config.toml
n_kv_head = 12
vocab_size = 8192
positions = "rope"
attn_scale = 0.186
parallel_block = true
optimizer = "adam_variant"
weight_decay = 0.52
lr_head = 0.00384
schedule = "wsd"
decay_shape = "square"
batch_tokens = [65536, 131072, 262144]
train_tokens = 903400000
Each number is 128 + 24 x the weight over its row's rms, rounded and kept within 0 to 255. Layers, rows and columns count from 0. Numbers have three digits each. The size before them is the row's rms in percent of the matrix's.

# layer 5 MLP down (transposed), 2048x768, rms 0.0214, rows 1118-1140, columns 480-575
104:126097165169138077177136177135114116128172108096124110158167097097116113105141138134128189136097128143113124173150075151139131135151118129132112108117134183184157136101109125094138164131118128106146117161122123126151149136150131120083163132129151167135153155136069121093168153126166094107
097:138132141144165134127137120145109146132094102136128098132133151109188130119123146077113076124096124112115138116178136153117131149095109118095100104153137117098142169138143136158114128124113168156136144084124132114192113142105138162168148125172131120127106165110171127158097117156143138135
102:105125151128167120161140148127143135123167138110130150149148162132118103147152127152159123125123150144135157144139127111164151163153117134049107099137154118129125083102167127121158157121138093128144146122150110163123174068078119111126147148128121157162119145097146121096134165117126169106
105:154134118164091114162123163178139128108153108118115131105100167105180084143107173145141126104114116166116155192160128141135151134112080157104141121149157142142124125093118141121181181091130141107143164095127144156104122153093162166055151115187155153149104134130147107125130158110145079113
099:105150123085114123155101131099118119134147132113120155094129129112103134116145162157116150091123114133104167144111180142141139117127108175146119132169150127148106127154103119119138133151141170099112162114151116128161156074153117132116154146131126135149130145166120138106114099141080100131
099:115137107155149154123140163139108099108138129103091079103140164160137133111154132156119130131083116155132107159132137106098170140121122135141112087111119176122145107118116069107095145117119125113119107110159124170123120123142104140169096157129099133198137167121157104178091154114113126110
108:168135117153164109119115129131104103136189107158120165117103126139114146153116137131117122149161124094138127129132110145141106087128119155083137118103107152151109115135125148149124147128161144139127099140120194105124116063113106088110087082120152133157143117154095106134139143188118125104
093:159140090167131118124111138130113108134134098155134154137126115138087135104147170124119142115125142153114128124153123131119114137108186137145114137153080135166142132133159124137128152161130156124153106137136160097159171132116057130106103112146148086146128106153143132110125076152084149133
100:094123161099129188102142172115129090144161164113144118143120152142128157130159092143122100148107155129095130112114120164099130181115113096155156167115104103172115117126103122143112110138124144145127138159100062156146121149161163121118147093140147121134176187130131090132152112148108076073
096:129180126104114098129109106086149148113125107124146127134125124197094187150123181103131097077117190163113114101117110128170151099099145101132141143155168123105098136151138100106130130163127120158123116141155140181160125163081130156109117139123136110141104101125144080104175114096099096110
106:177115157110099132137108121135120092136120151114157112132117112136130144115112116167129075152104093181148112142150130144139146135165104145138090103121151102050091119143097139130131104119141123092109166128137135126136133121116099135116152104129129101114170108147134082128087119126117109101
091:111102115126106154180122088140144087121108131113093166113141156106132115124143125147115148122118092108109175187154153114144128126095119154151100143145072160134122098120115112053112121127122187132127141097099116164094113134093103172128131121140133119071087178086139095161133140135140141113
099:130176166110130080099153109091161108137116109125125154067148093149123113128145158104093103140121128112145130135134092092136131125104157134133166162108140112144120109118153150181077112105110142150090128120129145136097130138109113109132141176106138127142122092102047121137115134112112158161
092:118131145132131106146152156174133100173128076127133142114103131109084126134111147130130128105130149149111172139127118123100159140111127136152093139139102125093106159151111108135143163128125148134128120113140121160120135113115159143129099107151106178148114119154106082111083155163119124063
109:107156143114112077103138141175098145110149101143139107151118116117168109113126121101160192126057156176124167148136126119152121131155139121093157181116098106115145135156100107095135108110131116100131139151113148108139088116148131106116154121117163113102114142107122151145133111166131135136
103:105101109156147165110123130174085123115130161147140095099115170157150111100125096114129130147127140114090132138159108129141130144152154117176134127141137115152147112121133135115104120107101088135107194132125110152139107134134107124109095088142143100126164097133130090108151146120115105127
101:137130179111148155150133118135164118138149148114116137106125136126140131113099146070116105139119105098117116116135170138116135078106152102128119096128120130122130112149128135138128120116167109116133135141155172126120150190103153124118091159170109132165128119120097113135089156135137150137
095:141167109152148148108161145156186124162136109124079114152112170160149120116155167109150124136124116112149101180108114134149125080145096101117150157120102133073144124146113129117088127104167098163059163140132121139136117146150141123138134129159149105095157120122156148156132093170155134136
110:131104149163135115158127142105121145186126138150121144172123102136154095137114119119104091141097151128133118085153112146140117107143154159125124121120100112155137146121137111125139120141126101131115106128132093136120107133119094095120136103108086153119129106180134125103151128096117097146
091:101138170128113109123098108160121138107145130118133116089082133135147108123184123131132133113115138121087099118150100145123081105099171146131095139119102129128148117114114136118152127138135098119131138089147123136146099124122100110147135111103067092124174141124127101122087114171139105163
095:126148167090111164099123085163174103151071156145130130105122123134134142133139103112128124136102103178134129135131141141160133118119124132133151151171097180117137103133086146118154102142122149174167146117112133124125070190123135140128124155131125138124100114130116127135144132135169138119
090:108099146096078102121144112141124110137140084113164115103075104149113136082148077139166152140100126148150154134092150134096142120158131137143099107140154114136141128143209155137115149081097146093155120107119113122170131152114154125094178103114119148134144157121126147134127142122127122120
096:145135189124083136142121120128160145101088148150093139129104105141120133160143121129131123120146128095136107123148133123115140148089160095153157127122142125108157073128088089082123115142103121076153105127115080120134161164133156116112138154135128096115165090110132123123120137125153130094
# layer 5 MLP gate, 2048x768, rms 0.0229, rows 1119-1141, columns 480-575
094:127166108105196118140144086123124180160117100134144119119115146166159176120119121128130094116144106152134157084144098178121106146147161133116137146149140094102161147147155133148097124093125146113166124126126108143124128150111073139114146135132113117108148123085187101131160141159156133159
106:118134124156134131116114168138133087145070118121108076141119075110080140105114108112103123127142106092117086154151101186129132136167129124153086134145106119127158180143106159096093135133092109161106096144133118081142067168152150139137097063140151110131120098182141111168102141117096120114
103:146094139090149161154147087184121181111118107076132132123138114153113130116150122104133129129144143102125129184125154154136144111155178149161127139075109130129112086158108158116117143174110104118122141166146122117160128112150135140103086113098155091109092141154129142155162102129164132108
100:098141118080113093181101104073145108117136124102160152087119106127116113114135129187139202131159093147112153104110190092168122116109135182156112111184135128127141139140084092113166123128134173100105154116146128146137162097141123119132114158126128130132128133162092100082117082127079128122
101:117125136100156125115134073139147152082121136142106127111130091122127140116126106136141103125129136099131111105144138187110132135118139161103136132143125153114017108101119142143122130149156142126111118118132143166184129113178131120137123128072073147136167128182140125164114124131129137084
100:140144167110102117144123136147134139086133126174128111110136145101142134147160114154139147055168123132133136148189153079096103160156095146114125122137129095138158126119118108115114167114126116106171124122100081116078126135140108159118148156179135124130134112125114125108120100074102098125
095:144134121150123152133122119125124139168159110119137103125107137202118116180100115129107119075148137104138155103188135142151129124140110137110151143104133125138162102152110131127151141139145116127112130143101145123107114132141186147128159125154141172121131128121123127140116097139147132142
098:128150140134078133144136132118123105106128124126158167136133130159166099084109154136113130155144180120087145153150162139142112133098144114112137130121158125125127128115099136135105133145154131120121110138151159144085150090109119150190098170090138117138184117119107133112168113134126062120
092:104101117199139087132139147163104140136133133079098143164092134132145100140108098139142143154135162156123137150136127105058175160127125107145147108146100095128122128106093131151123141124122172118110147093153111118090093144126135146172120163110144107106135133115157132105144104095111165153
102:076132086122148118144109088138164118195145094140088106186129117166117075126137090108117097123152150101183142148127130144129152133136108193145152109148123087133121131115155135126135177131142156131084125083108107125136114139129140111153103099116132169113109118151103133106126068154143121158
089:156133122148161163131179127157121134076160104168160098136155131138107059111149129102124120129125138168125160083125138114160132135096105162114115103183162151116073144136124098149129130138181150178126170158152130149137158123136106123151109159130118132120098166132120105104120155151084142115
095:073081120092137140127120115135095112121120107055122161166121128124148111103190108149107104081128138112145100137163121089129138121133113116122144101112120127154087178146106125112125172134100124113144102137107105085136140118176126129118113204156142166112151124104146101110186143093111104142
098:153121077127105126146110146134135175113176143097086113122142108131145170118125132110140099140131145139143132142156139093095074142141102108137162161154177106138137110097174154150128124118097101175115121142102153053094118135130126185148166113157111094135134146149101159163125111098128113133
105:136135099112123145194152092129100151108163103115123157134108116103193099115140118158118128144166137142127123140154117093130134151160107162121117133130092120118132117104106145147117174129162161104082110120151133100150071097131094139135105099151105180094132131160137140102157111140097157105
104:091128158130155190138132130128158123118118103178131104140179086081165173155121124089124128129097143176087137098187118151133083097144135129140113144104156151126113117125120149130110143078165123081118138140109149153128130142085121183103115122108122162154159128120132115120155145088120153150
095:152168162110125155138132148120100100119105126150121119109101178154116164127091124115110122099183164175097110120152107101127132110116105168121141153101113141108117124120091114171151105088153113106104159146183177133103118147110102129138112154154125150144102153133139127130147161113150143140
095:111148116157151168175126149091086130080091098135127164121136127128110115161136145144132117163125137100115097147143141144147116157133104125113136088131143118120104131132102148139135137125121137110148146162101128121178169118119168124113087114136172124139145163164170123127124154108118103139
108:141055073140111141146134128146098120148143148123133121141133100151133124121125072118136130110116123148165137131139120117085146116094141105100149139118126137107127146070100096128125153097066117132179144119126149096155154147127156116156117139129107174153130124158147120146110148114140119097
101:116147144116153133112123123115105126101174126190128086134140129127162118146118136082133140089111151140106099082131110109197183181116125091133125152093077132142145131147122136132095126115128151127110110145171115144137120149133137130135159145102122088112110154127085128160113143119159088154
097:163067126136077119103122131115117165123140105114094125167112139122091072147119120129125155162153132147119143178135132123146112135136099135090134100152072114102114106123143188146106140096124092134101106120126124115157113133096119101109118141140096116174166132114106111158122122107086149123
092:150122102102105117164157147176111139133145138122155131117111111140136130123144151155170167141153111146124087169098134168117112126132121164141118103106124103158136125165106111133079145156154128123107119175153133120139097120116169157117147139103123140108129087116139140150073100088110154139
100:126109120136122132163160127123116128166150090100140139170155126118190115131171140114154116168139145104083131132100153095161130100124156113108101112127158158164122114139074140144110141102116124117138134146157145132136126116109167116113075098152147093087148126123185127134145123128124138118
099:084099130152162150121076125127174148133144156143163167150155151144097145116114111134090082154113118110089153146134165103157157117094124112131146119170077145168150111124104128121119118160134168138110181088166143130085110102101145151139068139153171128115099143117138118136121117146109148139
# layer 5 MLP up, 2048x768, rms 0.0223, rows 1119-1140, columns 480-575
088:117126136150067152138111145124120068134130142107146101127136118097082072120106120143104140108114115129109115110121122099122109158105071177126107097107115174138042110145072138133150104136150113127090152130118104159111152157116153139100105112101126141144119175170169174113128119140126113152
099:143102094108116132168128142140129081115147120081129105094121094131076129119089119107091135136154117117127148173103086135152154117158146094115120161128157117137113119106096143127126094111096128104117093105120134096157111135170128166125119103135141093135140114153106134130087187110177135103
102:123146121124155124134126164118117126097123123132075157150158104173047127097159106107126110141138136109127133093111080126146115101160137131123097156137166154096133135116146130125121141088106105129121122134133144114162172101081108122187113145064112119102152077094113136134114104158111146152
107:129077144168132156110157174154140134152128157077135108135126153124134074127145108082130092095129138095173086117139078125132111107124114102122094124128129156123136141119160122125098110100110111136081143145134095162102119132126134158102138079144164157090097093111152144122153133121166130080
101:128122132137112101130156085109134108192116115139102109126098093110079102115110089125124125146150137187122137144126149153157122164139106088106114128117114156160213109117137124118138118145115150111103105123096147120144111170158133139062114099160127132151131153119105108081140138158090128097
107:115131114158142119094159148113192116053148133135129119120152153153118119100145146142101109100112172126133122142130175108087122084113126129132133144137130153164148164124142127118143129123113190129114116146129156146109066096146093114106135090223110175137158147123123106100172082157113134151
088:142134115178139175109132112152152141152128120090125133144101149226103135155122141156115106124112133133096128152158151124128154111095110131129144118121141159137143108078134139114146143120169115121114129132121125148135134099143153110124169143156118165156106153142097137081140083135119152146
100:117128140133174164106105113137120165136126142155185117119135123113127140129143122123126143121123147103158103137112130114135140063094105134129149141146145138141149151169158137128104099134160183100142148103133135143121097148129112130112146129194114111145112170145172154074139135150116137066
094:123097150183141103091133134131155111112099146125097147135116081090185169113103110133137137151110138060151127172159127129128119123109155091122093111111122143135120129107122142110109120122151100134176147128143076135093129114149085136157128129137133163117109116134104136117118186146134117128
104:152149155120142129099133147095134107105129113115156102130157143143124120120100133107083128097160143100109134166122120166155142115188140128167178102149098127141145130126112142089188121113139107168128115166148143080085144114146144094182173123115130135189104101102116136074111089142156133112
090:129114102084151151138135090130091117145139135168125113109155127130122108100130091151110160098144103154133161133125126142123126157099121133111126127120112131150139123123114064110117109095141182149155120114107115156142135101118164112132114110091157091094082163109108120110153154186101141120
101:150109128132140130105120106149125118107136125128091147125126099147134095117132147156098130117118156089147116119159076115101085118095141123143120114163133132160116142154130107144136092142152080094115094116126129112091112151131145133114084153126137121155129129167108133094151150105106155099
091:127167132157143143145111098126141114154110134099155118140091160124146092112069129123172118146048160198159146142131083136131136104115143147124122157124100097129154120126112111160130132142106138140115118132117156098116143133132120114169152121138144167145106106125112144137145165123150147159
110:123121107165118146130132142183145140137201167101107089132160148108157112112106142109173160130116151124095136138094104160133124129133106128115097166080139120142138151157119158143163106102098111126172144132177135129154123091169128101110140094154128096157163113098138145149129122109118135088
102:184146135116135113135168105132132130131102137173135103115106094174130147139142096185134120175127131129150111123106134177081125131142116119136090143118149174147161137140140139131107161087128096094090174150152125131112105136069129137145095168161102103101127082128159121105056130143110113138
097:153120070118152125143137135162138154141149123081154158143141162114128070137180123138115105142096056092182117112099144134097120123141131106142134104120126131159132151170143156111117113130141184146152105133131145165120129160121150129164087140148135115143134091093156113077084130167092152100
087:143132132128137111132135122167144141161185107135097114166099142135157136081118144074112144126140144124103142134117116152160131099132156145130144117137118118115149111165145084129104133134102126148095112132130126130086144135117128122139142123162085136099141096091123105118134093155178119141
107:156098151136107120154088103133116113119132121119133136123126142121154146167130148117143136139145143130115127157169129120087124136180170133120119124138110147149163085154136192130065151119133145121108124098135140112125104129117128133140123097142120096106138089130105087172116115116184092085
098:123143122073130145109129083125069116048157129174119119160128110150139134090078131101188166133110124172087105130123159108132121144187133170122160130108137134145107133113080145132140149082141123114131078152129086087145125134131146144159171144122139138126114148140089136144111128134139150133
095:170139090154083112125130106136157143131123122151169110104136147144105169119125135084127142156154137159148082147115106137145092103136126109104148125138109139126167128123131139118199109129119148164115142126114098104130124169159145115100128148136127159123137176107113105136128097089127132113
091:083103172134076115115155120119133099145140152158137112091098094148092123119174120138122097132143153138151124116120139111085120127143143083111119126159161142140149161139090119121131118097110107143109189130118153158125139105142148120121136158159131130150134136115120115153145116112177105108
099:168073159166127139145139112128173120113117115153124122177108126178153117141153144107133128116150128159122133148132160136138147145131122094135133146143135129143167071118100091114133124083138147110173097110102093156107153085096163142081162165148147112060156085102134105143093165125128107130